Part of a small language model's weights.
Architecture: LayerNorm before each block, learned positions, no biases in attention or MLP, tied embeddings.
Each number is 50 + 12 x the weight over its row's rms, rounded and kept within 0 to 99. Layers, rows and columns count from 0. The size before them is the row's rms in percent of the matrix's.

# layer 8 MLP up, 1152x320, rms 0.117, rows 957-1151, columns 224-255
095:50 41 29 40 55 31 60 69 55 30 43 61 38 51 58 49 39 57 78 35 46 68 52 55 32 41 54 47 55 74 45 39
098:48 45 36 76 73 48 50 71 61 56 47 41 56 43 48 52 55 59 62 42 50 39 60 54 38 62 36 45 30 73 45 35
091:70 42 53 70 46 27 39 50 55 60 45 63 50 54 49 56 46 48 46 52 54 64 42 71 49 60 47 34 50 46 43 41
096:51 43 70 46 55 57 34 35 50 29 67 38 35 50 61 39 44 46 37 46 48 51 61 52 53 44 26 45 40 54 67 49
099:43 79 36 46 57 39 43 30 46 38 59 49 35 54 64 85 83 69 48 50 63 55 47 56 64 58 56 50 51 53 70 41
094:65 84 38 65 65 53 68 71 52 43 45 47 53 66 45 46 29 55 65 77 73 56 46 65 47 33 41 62 45 70 46 55
103:54 64 33 55 65 37 51 65 56 70 49 54 41 66 35 45 61 56 31 64 49 48 50 36 52 55 41 49 50 54 38 53
094:25 53 51 62 36 38 48 32 50 32 56 39 68 40 56 72 48 33 57 34 69 57 80 36 70 39 70 43 64 47 57 51
120:42 42 41 65 49 51 44 09 35 37 49 51 61 60 56 39 51 28 33 44 64 48 71 58 42 37 78 70 32 53 67 38
107:72 46 52 42 39 21 57 56 65 60 47 63 43 65 50 74 39 45 35 49 48 48 42 58 65 55 62 42 44 56 44 41
097:38 46 50 48 35 48 60 38 38 71 53 43 61 46 36 59 56 42 43 44 29 69 45 34 54 60 42 50 31 62 48 34
094:60 47 50 29 57 46 41 73 48 66 37 62 73 41 51 40 69 28 47 59 44 52 46 36 48 72 48 57 50 58 42 46
102:49 53 37 53 40 39 51 35 81 39 68 38 42 44 45 48 59 47 64 45 34 50 24 67 53 41 63 56 48 46 80 61
098:37 56 42 41 41 56 34 46 70 52 66 52 64 47 53 39 21 55 52 57 62 53 49 53 43 66 57 55 42 49 43 35
097:42 34 40 38 63 52 59 35 73 59 49 47 65 44 52 44 43 56 65 63 63 65 71 42 61 50 46 66 57 55 39 61
097:50 49 43 49 51 71 36 70 51 56 52 69 56 60 61 34 74 45 49 53 59 32 47 56 42 52 64 61 32 43 28 60
091:37 52 34 65 59 44 56 50 53 53 41 58 30 46 65 48 45 35 31 64 33 44 39 36 41 39 51 23 58 32 71 77
098:45 36 60 54 53 43 49 37 42 37 39 33 57 63 61 31 40 49 31 49 46 41 49 74 57 51 62 81 44 37 42 40
099:62 32 45 54 52 46 42 53 43 47 39 37 24 41 63 33 49 51 35 50 66 50 55 37 30 53 60 53 51 32 35 52
103:57 47 65 47 34 54 43 43 31 52 57 60 67 71 50 55 60 58 46 57 48 59 52 44 55 75 67 44 41 56 51 58
100:20 59 41 51 57 53 42 55 47 63 45 52 74 69 54 39 33 33 41 50 38 44 50 39 35 50 66 49 25 48 49 35
096:65 47 47 34 32 44 45 64 50 50 61 59 48 66 56 47 70 37 59 45 68 44 67 58 54 45 48 70 72 47 59 42
098:44 61 44 37 30 39 51 42 39 46 25 49 76 36 28 49 43 55 39 56 62 33 19 71 45 70 38 51 54 59 38 57
096:26 65 64 46 16 25 64 52 46 56 38 43 80 40 43 72 71 56 72 33 48 42 55 42 55 44 34 46 61 56 53 55
092:73 35 53 65 37 32 47 37 47 42 56 37 53 66 33 41 56 52 43 39 80 52 64 54 49 61 39 31 47 34 73 56
102:57 62 46 47 54 55 23 51 32 56 41 50 49 68 48 33 52 70 67 34 45 54 59 59 52 51 48 62 59 41 30 41
092:31 57 56 53 43 47 39 56 43 46 38 56 40 46 36 34 48 57 45 55 34 27 56 37 57 40 58 28 37 39 58 57
090:69 43 51 62 40 55 58 44 40 47 50 66 48 64 60 50 38 56 50 70 67 48 59 43 40 52 58 65 54 24 31 31
099:42 56 43 44 55 53 81 61 57 30 54 71 61 62 51 43 67 49 36 35 21 52 42 58 25 45 47 29 65 59 54 33
096:37 73 23 31 58 57 51 47 54 51 41 50 24 50 52 44 60 37 41 61 39 36 32 59 79 39 51 35 55 56 58 63
103:39 45 47 59 43 57 50 30 63 60 46 55 54 57 41 52 56 59 42 54 41 67 43 64 54 61 53 50 33 47 58 63
099:31 54 59 69 60 79 20 57 51 49 53 38 56 55 49 64 49 40 40 50 36 51 62 27 42 34 52 47 32 57 37 35
098:28 42 34 60 59 62 45 53 38 55 45 63 39 30 40 47 41 20 57 50 59 44 78 59 45 41 59 64 72 67 47 58
128:52 36 57 67 44 45 45 44 54 57 48 70 59 46 31 45 61 26 18 46 41 61 64 23 45 48 61 57 59 47 61 55
104:33 64 44 55 47 35 39 67 48 37 51 59 45 78 67 56 38 38 51 57 51 32 66 39 37 42 30 47 61 55 62 47
100:47 52 64 60 28 55 56 47 70 61 50 71 54 38 40 50 33 54 64 38 54 52 30 64 54 51 34 58 48 49 46 64
101:55 35 44 51 55 43 41 28 64 42 15 79 45 70 30 40 44 60 34 64 49 31 60 48 53 43 30 53 72 66 48 60
092:49 51 31 47 52 34 33 49 69 45 56 37 48 47 70 47 47 46 42 52 62 35 37 34 58 64 55 48 35 60 57 60
093:47 74 56 49 48 51 72 40 52 47 60 34 70 46 64 11 59 37 31 47 33 61 31 38 21 56 32 60 42 43 67 41
098:35 43 41 57 76 55 47 52 44 30 64 41 54 54 59 45 32 62 40 47 54 57 38 48 48 59 39 34 55 12 47 64
103:46 67 52 52 48 55 29 60 63 47 40 29 56 58 40 45 48 70 57 48 37 32 60 57 53 54 41 46 47 44 56 53
106:37 34 37 49 33 54 37 32 57 65 58 42 45 50 60 65 62 34 45 52 11 45 51 54 42 34 36 37 33 65 47 58
104:54 49 67 41 38 47 48 66 55 49 60 43 66 50 67 34 75 45 57 45 66 46 32 56 48 59 52 53 50 45 47 53
098:57 63 52 37 43 52 53 42 51 65 41 68 47 34 60 41 35 38 62 34 70 62 39 50 35 62 34 54 66 46 47 73
099:60 62 16 52 62 71 46 33 37 44 51 29 56 49 30 66 33 42 40 67 55 36 26 36 56 53 57 58 51 60 28 54
089:52 57 42 45 45 36 41 61 52 29 46 70 73 23 47 54 71 51 52 61 58 45 51 50 60 42 58 31 51 73 63 45
104:59 58 52 48 55 32 61 45 61 41 54 63 53 49 48 47 58 36 27 58 29 41 41 47 36 31 33 34 19 71 39 42
090:42 68 60 54 38 53 52 44 56 76 53 61 64 67 63 50 57 39 49 64 72 45 50 61 45 43 68 53 55 46 51 64
093:46 64 36 45 63 44 67 51 64 54 39 48 40 48 50 45 54 39 39 57 57 42 59 52 34 47 41 65 73 58 55 34
094:59 45 63 44 34 42 69 41 58 49 35 53 63 57 46 42 56 30 42 41 48 64 67 48 53 34 49 47 44 59 63 45
095:54 76 70 28 33 23 38 48 39 43 51 68 59 56 57 58 52 66 62 45 39 38 41 36 65 45 51 42 28 45 38 68
090:50 63 49 39 43 48 52 46 43 58 53 78 30 49 44 51 55 44 58 69 47 54 24 77 33 40 51 49 32 49 59 38
106:52 44 49 46 61 59 43 52 41 62 59 45 68 43 45 65 74 48 52 47 54 74 56 43 36 47 63 61 32 59 44 71
103:56 49 60 60 33 54 54 47 59 51 49 39 54 66 18 34 41 49 68 40 39 71 42 48 45 54 67 47 40 48 41 52
120:57 34 37 38 63 53 70 35 55 27 57 47 43 37 49 57 69 48 57 37 36 44 50 50 50 38 28 75 53 51 47 31
095:55 48 30 37 37 42 53 36 60 55 48 59 75 57 55 44 51 44 64 55 78 55 53 48 56 52 17 72 37 51 47 49
101:45 51 31 30 47 55 60 56 39 43 75 49 47 73 47 58 61 63 46 38 54 54 29 42 62 54 31 45 64 64 43 45
105:56 53 55 39 52 64 42 50 67 58 58 46 40 37 64 73 59 49 50 49 53 64 66 54 47 37 34 54 35 66 76 51
099:37 36 45 44 67 55 53 50 50 38 44 51 62 50 31 63 57 48 49 33 50 61 66 45 51 41 59 60 20 48 59 48
111:41 34 62 58 64 37 45 80 53 75 58 59 64 37 52 40 63 58 52 53 46 48 57 55 64 58 49 41 48 51 49 47
097:35 51 62 44 51 55 50 35 50 63 48 50 55 41 53 48 39 47 47 41 45 47 40 54 55 49 47 60 40 56 72 58
107:51 54 34 20 52 47 41 35 60 66 69 52 53 56 66 42 55 28 52 51 51 31 44 70 48 54 46 64 45 46 56 53
097:46 35 59 44 42 55 33 60 54 60 36 38 59 42 47 41 70 55 49 41 55 55 57 61 61 53 57 38 33 49 55 46
102:58 45 44 38 67 47 36 40 41 51 42 61 53 39 58 81 50 37 42 43 28 57 50 56 69 59 48 56 57 76 52 49
094:56 37 62 61 42 48 56 57 43 48 60 54 39 60 53 51 39 50 36 52 54 48 34 55 44 51 56 35 41 40 48 26
103:43 47 68 67 41 49 55 43 65 40 55 60 55 58 43 48 61 46 51 53 47 54 50 55 75 45 47 42 71 65 29 30
090:57 55 55 54 51 39 40 52 62 62 27 77 60 47 53 63 45 29 52 48 53 34 45 59 48 56 45 38 38 68 60 58
098:19 53 51 61 65 56 47 47 51 45 50 55 46 53 57 65 59 40 56 52 55 40 48 37 49 38 40 41 71 50 56 61
109:51 51 37 58 58 72 45 48 38 70 55 55 48 49 45 37 53 64 51 62 37 35 51 62 64 34 57 37 43 48 70 34
096:44 52 72 57 44 54 54 47 52 24 64 56 48 53 34 40 43 68 72 47 43 62 51 48 50 65 68 58 31 51 24 53
095:33 49 42 47 41 66 40 64 30 52 52 61 57 64 76 48 54 40 40 69 56 52 28 65 42 58 35 52 53 49 47 40
094:47 55 56 44 45 23 37 40 47 60 42 55 77 43 49 49 36 51 44 50 53 37 31 39 36 49 60 52 30 55 49 53
095:51 29 58 53 37 49 56 64 46 53 62 50 57 43 53 51 65 59 49 65 45 59 51 39 41 56 51 41 41 79 44 39
100:84 41 30 66 29 54 52 34 46 59 62 44 71 38 36 61 63 58 80 60 46 55 61 47 40 38 38 59 30 51 58 39
102:50 62 60 35 59 52 40 50 50 46 42 38 41 47 46 40 51 32 51 45 60 54 60 59 51 53 54 59 48 50 59 56
103:63 56 50 33 46 44 55 69 37 54 33 45 66 48 41 69 51 42 59 53 62 43 49 48 43 59 55 37 32 51 36 50
105:52 33 75 42 61 50 61 56 60 45 75 51 68 27 61 51 43 57 30 43 42 51 30 50 39 66 66 60 62 44 39 47
102:72 40 49 43 59 42 57 50 40 51 34 53 55 61 43 51 69 48 61 37 29 51 55 42 51 52 43 27 43 59 48 59
099:50 41 51 28 48 60 43 39 46 67 63 59 61 64 49 50 54 46 59 42 33 38 47 37 38 62 46 56 38 51 20 43
105:46 51 58 40 49 58 66 53 72 58 40 63 86 45 63 44 57 52 44 45 51 44 59 59 54 58 45 38 54 60 48 50
099:50 28 59 46 58 41 56 44 57 42 47 72 54 50 60 52 50 53 36 30 46 23 38 57 75 43 33 38 55 67 42 48
095:49 46 58 46 29 66 40 43 26 57 35 40 67 71 36 30 66 42 58 48 55 64 42 39 67 65 48 63 62 41 38 24
104:60 62 50 48 70 46 44 47 57 57 70 56 57 53 32 47 39 56 76 43 50 47 33 32 40 63 66 31 58 36 29 81
099:68 53 36 47 59 42 28 63 44 58 55 50 52 63 31 45 55 63 67 57 64 84 52 41 62 36 57 58 63 27 59 73
096:36 45 41 65 54 35 33 65 56 52 44 55 45 27 70 59 50 55 47 66 26 49 45 61 49 44 63 44 66 65 55 54
096:37 44 68 55 38 64 62 46 52 56 48 59 65 78 51 55 71 49 56 14 53 30 48 54 48 56 58 42 39 47 65 64
101:43 55 54 57 50 66 49 49 53 47 53 36 47 40 54 32 41 56 54 48 59 47 32 35 61 36 28 55 50 71 61 58
089:49 45 57 41 59 56 15 59 61 32 32 74 70 64 65 50 34 32 57 73 76 53 42 74 65 52 39 59 59 51 60 60
101:39 47 36 36 44 67 63 62 59 42 43 72 41 47 61 59 61 54 44 39 57 48 65 47 49 37 49 35 34 27 29 48
112:47 55 42 44 46 56 40 57 66 45 33 63 36 79 45 53 51 60 64 44 38 55 49 49 56 54 43 41 73 32 56 63
103:47 42 71 38 67 61 49 88 24 67 54 48 48 60 23 29 44 60 43 56 55 51 53 42 58 48 42 49 41 44 34 53
116:60 54 39 41 62 53 28 69 48 41 45 55 54 47 45 55 65 47 54 58 46 43 51 29 34 51 44 60 53 49 56 77
094:49 46 63 54 64 69 51 51 65 52 45 60 38 69 30 52 65 52 26 33 51 65 45 32 45 62 45 35 61 60 34 63
100:73 57 56 44 64 33 46 36 53 69 56 34 58 54 64 47 50 67 34 30 39 45 51 56 45 25 51 26 57 63 45 49
099:59 54 50 68 52 40 57 69 37 20 56 50 51 38 47 56 58 56 51 65 53 30 42 39 63 55 41 23 67 51 44 45
090:37 50 50 56 33 45 55 61 58 49 60 45 41 54 58 56 39 36 67 68 66 47 51 36 15 63 48 57 44 54 46 44
097:57 35 34 57 46 73 54 58 51 42 55 52 54 44 58 44 31 32 48 27 57 55 26 38 55 63 45 62 49 51 36 54
095:40 44 46 55 47 42 60 57 64 47 61 50 63 67 45 74 49 50 31 43 33 67 58 42 54 61 30 32 51 50 37 24
092:34 56 45 70 68 50 55 46 55 53 59 60 78 53 47 78 56 51 65 63 49 59 56 45 48 40 49 53 58 41 29 53
102:41 61 51 40 53 57 64 25 46 27 58 44 35 39 59 49 63 42 38 62 63 32 66 41 36 46 37 66 45 43 41 56
099:47 28 50 36 46 73 32 56 34 53 37 49 52 51 64 47 45 30 48 30 64 68 46 46 27 37 60 60 53 40 64 51
100:57 26 29 58 57 51 62 47 54 47 66 70 43 53 69 67 56 59 62 51 55 53 33 51 23 29 30 45 56 57 43 49
098:59 44 43 58 32 53 44 44 74 57 68 33 56 69 47 53 55 41 28 50 33 68 60 33 56 59 39 46 64 61 40 48
104:61 40 55 55 46 57 40 48 64 50 52 57 53 55 59 41 53 43 60 44 27 43 53 40 41 54 55 42 60 78 61 56
092:51 57 54 80 44 49 50 39 49 43 55 64 30 33 53 28 43 34 48 39 49 45 45 41 45 54 51 42 25 66 35 52
103:50 59 51 57 71 64 44 46 53 53 50 42 45 40 71 55 47 39 59 64 69 68 38 24 44 37 55 81 67 39 67 40
108:63 60 48 30 42 59 51 71 61 62 51 36 59 72 47 37 65 31 54 63 47 46 66 58 45 43 38 50 32 28 53 54
094:42 81 45 36 54 60 35 62 36 63 49 56 55 54 65 71 31 42 66 46 27 40 47 67 68 50 56 61 38 38 49 20
098:53 39 56 62 43 45 43 62 31 55 58 34 42 35 58 55 34 49 61 56 47 54 58 53 51 60 61 70 72 31 51 75
099:68 21 43 29 50 69 65 67 37 32 38 62 54 44 62 46 39 40 55 57 55 47 43 65 43 54 36 72 47 51 46 56
098:41 62 45 32 43 48 65 50 59 81 57 58 34 52 63 47 59 51 34 47 63 65 67 60 49 61 47 58 61 60 67 54
106:43 37 56 57 55 71 61 76 58 38 44 38 31 62 59 32 42 47 68 61 50 63 53 44 48 66 49 65 36 45 62 32
098:69 40 55 47 66 65 51 54 55 51 36 57 56 54 43 42 48 57 37 82 49 57 50 51 53 58 88 46 33 43 52 43
099:75 67 46 41 59 37 60 62 52 37 49 34 57 42 23 38 49 47 66 49 66 60 52 65 65 38 68 59 32 45 68 43
096:52 34 67 33 61 41 46 65 47 49 65 50 37 66 26 54 55 41 49 61 50 32 44 54 62 48 52 53 56 54 42 34
105:40 61 45 35 58 65 50 59 38 40 59 58 46 50 34 33 68 59 50 34 44 41 35 56 56 44 38 32 55 64 47 57
099:29 55 62 51 54 47 40 58 49 55 56 53 62 43 65 39 54 61 51 64 66 47 50 66 56 26 62 46 70 30 30 54
097:49 41 66 47 27 67 43 52 52 57 28 37 54 66 51 54 41 44 44 78 63 45 35 49 44 56 37 55 43 63 51 67
098:63 43 40 63 68 41 55 37 44 35 45 61 49 67 55 56 65 45 37 33 48 24 40 54 65 74 50 31 54 70 50 45
092:54 40 47 43 62 61 56 56 69 50 76 40 42 70 44 42 48 48 48 45 63 35 40 62 36 59 61 51 68 41 46 54
104:62 37 22 43 72 64 34 64 45 47 35 65 50 42 48 33 36 68 48 47 67 47 53 54 51 63 46 38 54 49 61 66
094:60 34 49 39 45 48 49 40 44 46 45 45 28 41 54 49 38 42 41 88 59 47 37 46 71 51 53 60 45 41 48 30
098:61 41 34 56 54 46 32 44 35 63 47 38 80 29 38 50 57 62 58 47 53 45 51 75 64 30 43 61 43 58 41 44
100:47 18 39 54 58 72 38 48 63 44 52 72 61 73 65 62 34 60 44 41 27 52 59 32 47 52 59 43 57 53 73 54
095:48 64 30 59 46 70 46 53 57 44 67 55 54 64 61 50 43 43 27 45 52 56 57 43 40 49 48 42 43 56 43 60
088:40 34 59 36 58 36 50 46 63 60 55 51 36 46 69 59 61 45 67 48 62 56 65 55 65 42 42 39 49 40 47 68
096:84 64 42 51 36 44 46 59 55 36 48 53 37 54 56 41 25 48 60 59 34 55 56 54 66 74 46 56 49 66 37 79
090:43 58 56 59 60 44 63 72 24 67 53 55 15 51 52 32 36 45 66 53 58 49 47 58 41 58 36 68 64 58 56 58
097:34 42 32 57 35 41 58 53 62 58 49 39 61 33 40 47 51 66 49 51 30 40 37 69 59 72 57 55 58 73 68 71
093:60 63 59 54 42 46 39 57 48 58 49 42 62 31 48 40 55 76 39 57 33 34 33 39 64 63 56 50 51 64 48 36
106:48 30 47 62 49 48 63 53 58 67 62 49 47 44 45 44 60 44 70 32 54 21 54 49 43 43 55 53 86 59 60 40
106:62 41 54 40 39 76 54 70 66 40 70 59 46 43 45 33 48 58 59 57 45 49 52 61 40 38 62 40 47 42 59 54
096:81 52 45 70 39 32 54 43 62 57 71 58 61 59 48 38 42 44 35 52 53 53 53 34 40 39 45 54 60 64 49 74
096:59 22 49 48 40 68 51 63 48 39 50 68 47 32 38 56 31 45 42 50 61 32 57 34 54 36 32 26 44 67 38 57
098:52 65 66 39 63 29 58 46 52 70 50 48 38 49 55 43 41 33 67 45 60 65 62 27 67 41 64 52 17 39 23 56
096:43 56 43 51 74 61 56 54 29 52 39 36 38 60 29 45 50 44 50 43 50 50 33 58 34 43 52 52 50 49 50 58
090:50 50 40 40 52 58 46 43 34 44 36 52 69 70 38 64 55 48 59 42 57 31 44 52 62 76 64 62 34 44 37 45
101:75 57 38 22 38 54 40 62 65 50 58 53 59 39 68 35 61 46 71 49 58 35 35 22 54 31 47 38 70 49 44 40
096:74 82 42 62 60 59 51 45 51 53 34 35 41 42 45 61 54 51 50 57 60 55 28 36 26 30 49 58 21 59 50 37
100:52 56 35 41 47 45 38 47 45 38 47 56 68 49 48 32 61 49 52 40 47 65 48 38 23 40 31 56 61 34 70 64
096:60 30 25 33 55 35 41 46 50 63 48 44 44 32 39 45 47 46 40 33 44 58 33 43 47 53 61 56 54 45 51 56
104:53 85 30 60 55 46 35 39 43 70 45 72 31 53 50 63 59 23 52 46 64 34 62 72 55 42 24 37 46 45 26 52
089:40 73 57 62 76 45 25 50 49 65 59 67 38 59 51 27 50 43 45 36 37 30 55 52 47 61 41 50 50 59 67 61
104:42 44 54 56 53 49 54 48 59 31 70 53 27 54 70 56 44 55 52 54 55 57 39 33 61 70 61 69 56 36 42 54
113:60 31 56 40 35 54 40 53 49 46 51 48 56 63 50 63 48 58 41 48 53 42 48 52 34 59 57 43 42 39 50 52
097:55 52 38 62 32 24 56 62 46 25 60 68 43 75 49 50 45 39 24 50 32 56 22 77 83 36 42 18 32 52 55 58
094:53 63 44 56 38 66 49 52 52 57 58 60 53 51 58 61 42 41 39 24 50 53 47 46 45 53 53 69 36 31 55 71
102:50 36 60 65 30 57 47 41 49 65 67 34 56 56 43 39 32 54 44 43 64 50 45 37 46 31 62 74 63 51 43 38
122:47 59 57 58 54 44 61 55 41 47 52 57 39 52 76 47 40 35 59 58 51 36 36 60 54 51 54 59 33 51 68 34
095:52 37 55 49 60 41 37 50 62 56 48 44 46 40 48 77 65 34 51 35 42 58 64 49 35 37 39 67 40 36 54 50
099:37 53 64 45 38 88 54 78 48 46 45 49 54 43 78 39 47 48 45 51 28 48 44 53 55 51 47 42 37 51 53 46
094:55 47 50 50 63 63 47 41 61 36 59 38 46 50 67 58 52 13 67 53 28 50 58 71 48 57 42 69 45 56 78 36
102:42 29 30 63 57 43 59 48 55 48 56 58 35 49 40 61 65 55 52 54 31 54 62 54 45 36 50 46 45 61 24 38
099:45 52 47 44 50 60 62 56 61 56 42 34 33 56 57 57 38 42 54 54 41 65 49 62 50 49 43 56 55 53 42 50
104:44 14 79 51 26 50 51 37 35 45 44 39 38 31 44 37 56 51 50 61 39 53 57 56 38 67 40 56 55 39 47 69
100:38 56 52 45 36 47 40 47 46 60 55 28 68 45 44 76 56 52 43 52 61 57 78 51 50 55 54 69 31 40 31 62
103:55 68 49 46 52 51 59 51 46 43 49 63 54 55 70 33 56 49 55 49 49 56 50 57 62 84 34 60 57 61 47 50
104:54 62 61 28 47 45 42 49 43 36 64 44 49 49 64 55 63 46 48 68 39 62 72 36 51 46 41 61 51 23 24 41
097:66 55 33 33 54 59 43 46 37 59 46 36 45 56 37 75 36 40 43 40 44 54 43 19 62 48 54 65 61 29 45 44
103:35 45 33 53 33 66 32 49 47 27 62 67 67 44 45 42 48 18 55 49 59 55 51 41 40 23 47 48 39 77 46 60
101:46 42 29 60 41 34 41 30 65 25 47 46 54 48 47 37 59 58 57 27 53 54 35 49 30 77 54 58 40 45 29 55
103:24 59 59 51 41 43 30 43 55 42 34 65 61 32 44 58 50 46 41 51 48 65 62 53 57 41 60 45 49 41 47 44
111:48 61 56 46 47 48 58 52 54 50 57 50 62 56 44 37 43 60 49 72 50 43 40 40 61 72 47 41 56 53 73 45
102:43 33 66 74 66 46 57 56 69 53 67 36 34 43 29 49 50 44 66 49 48 36 53 47 55 35 33 75 38 57 74 47
098:25 53 57 50 43 59 48 44 55 44 55 52 44 38 50 54 50 40 50 41 18 60 41 34 55 42 34 45 69 31 52 59
100:58 60 54 57 49 32 30 58 55 58 34 72 30 42 71 51 54 41 07 49 49 34 53 62 67 25 39 67 56 65 31 49
091:42 36 62 34 33 59 65 38 55 51 39 63 72 48 54 61 48 28 56 63 35 33 52 37 42 28 53 54 57 43 53 69
093:55 37 36 68 56 45 31 40 49 53 47 38 30 45 43 41 59 53 49 51 40 49 58 55 49 54 58 47 54 26 43 56
095:44 45 61 42 56 47 56 48 37 21 50 44 48 42 29 44 61 58 34 53 67 52 45 55 92 52 57 46 53 46 57 68
094:50 54 52 54 28 63 45 63 26 70 47 56 49 59 71 62 55 71 50 52 41 27 42 54 54 48 45 53 23 57 44 21
096:31 62 79 47 32 47 51 58 46 42 57 47 41 47 57 50 38 68 47 33 71 48 42 60 75 46 38 53 49 52 52 29
100:46 66 43 59 61 59 74 48 70 55 36 54 37 65 57 36 60 45 46 44 41 49 50 43 41 34 53 52 54 55 56 53
093:73 71 61 44 33 58 53 50 54 52 70 52 46 54 64 50 46 34 72 37 41 58 76 50 58 56 26 26 58 72 52 46
120:70 56 54 61 57 50 48 50 38 41 48 64 60 34 24 62 61 53 27 66 38 47 47 42 67 62 41 40 40 51 39 41
105:30 68 37 48 44 24 61 48 43 51 35 33 58 49 39 38 68 75 53 35 22 54 41 63 52 44 26 39 31 59 41 35
095:26 52 40 49 40 52 49 66 62 83 36 73 41 49 34 72 53 45 66 36 61 28 74 71 49 43 52 26 43 52 61 41
097:33 59 52 48 35 40 54 54 23 46 78 73 45 56 68 27 24 54 75 62 57 62 48 48 41 67 69 47 49 44 68 49
094:58 52 69 65 47 69 38 63 49 37 56 30 50 54 44 54 52 44 70 46 50 53 17 36 42 61 37 49 36 52 54 51
095:75 42 52 46 66 50 53 55 78 53 40 70 72 62 68 29 50 46 19 48 33 45 70 29 58 75 26 35 57 43 50 70
092:67 36 39 63 31 54 49 63 52 57 56 53 42 42 34 40 65 45 41 46 51 50 35 34 42 29 64 56 58 57 41 41
105:41 51 62 41 51 49 46 41 71 42 58 30 43 43 75 57 59 64 48 62 51 46 45 51 34 54 52 46 42 61 65 57
101:44 62 50 52 56 46 40 54 54 59 48 49 40 32 41 67 47 60 44 43 41 62 54 50 68 35 47 40 42 38 44 65
103:50 36 63 30 41 45 42 54 45 34 66 57 59 55 60 57 47 45 53 62 53 46 33 50 58 66 79 34 49 51 50 29
097:40 43 43 48 45 46 44 67 74 52 39 71 41 46 46 55 57 59 41 40 52 67 54 31 22 64 46 52 49 46 50 58
094:50 39 36 48 62 55 61 41 50 54 41 51 54 43 13 64 53 68 54 39 35 67 35 59 72 48 72 48 52 43 59 34
104:57 31 40 49 49 37 47 39 68 50 42 41 63 76 54 64 60 55 52 33 45 53 38 29 48 44 36 46 52 49 52 47
093:54 74 24 54 45 57 36 51 69 45 65 46 39 53 63 51 54 53 60 47 56 59 47 56 36 42 58 46 46 49 53 32
102:37 49 77 58 50 56 30 51 70 31 40 80 55 31 60 73 69 29 59 40 46 33 49 46 28 41 29 44 52 48 47 54
102:38 36 51 42 28 50 47 45 37 43 49 56 52 53 52 31 30 58 42 45 39 43 47 42 57 47 52 40 51 56 42 65
098:62 26 52 31 59 48 50 42 72 58 61 47 44 48 35 45 65 37 65 67 46 59 53 33 32 58 73 35 38 36 50 43
099:64 65 44 34 52 62 61 44 61 71 33 44 41 59 58 37 59 53 40 55 39 43 45 57 40 42 42 45 55 40 36 39
098:58 45 52 48 50 38 49 63 47 19 57 45 53 40 57 54 64 29 71 69 60 71 48 40 51 70 52 48 37 52 51 50
099:53 60 47 43 42 45 45 75 35 40 66 32 24 38 52 48 51 12 56 47 53 53 37 52 48 46 60 62 54 54 67 21
107:35 46 48 66 51 29 54 44 62 55 49 46 66 77 49 55 72 43 69 69 45 41 46 43 49 84 50 46 60 47 44 55
102:34 39 43 45 66 35 46 53 26 40 32 31 51 70 48 55 59 49 50 51 46 70 63 65 68 43 66 57 24 60 62 42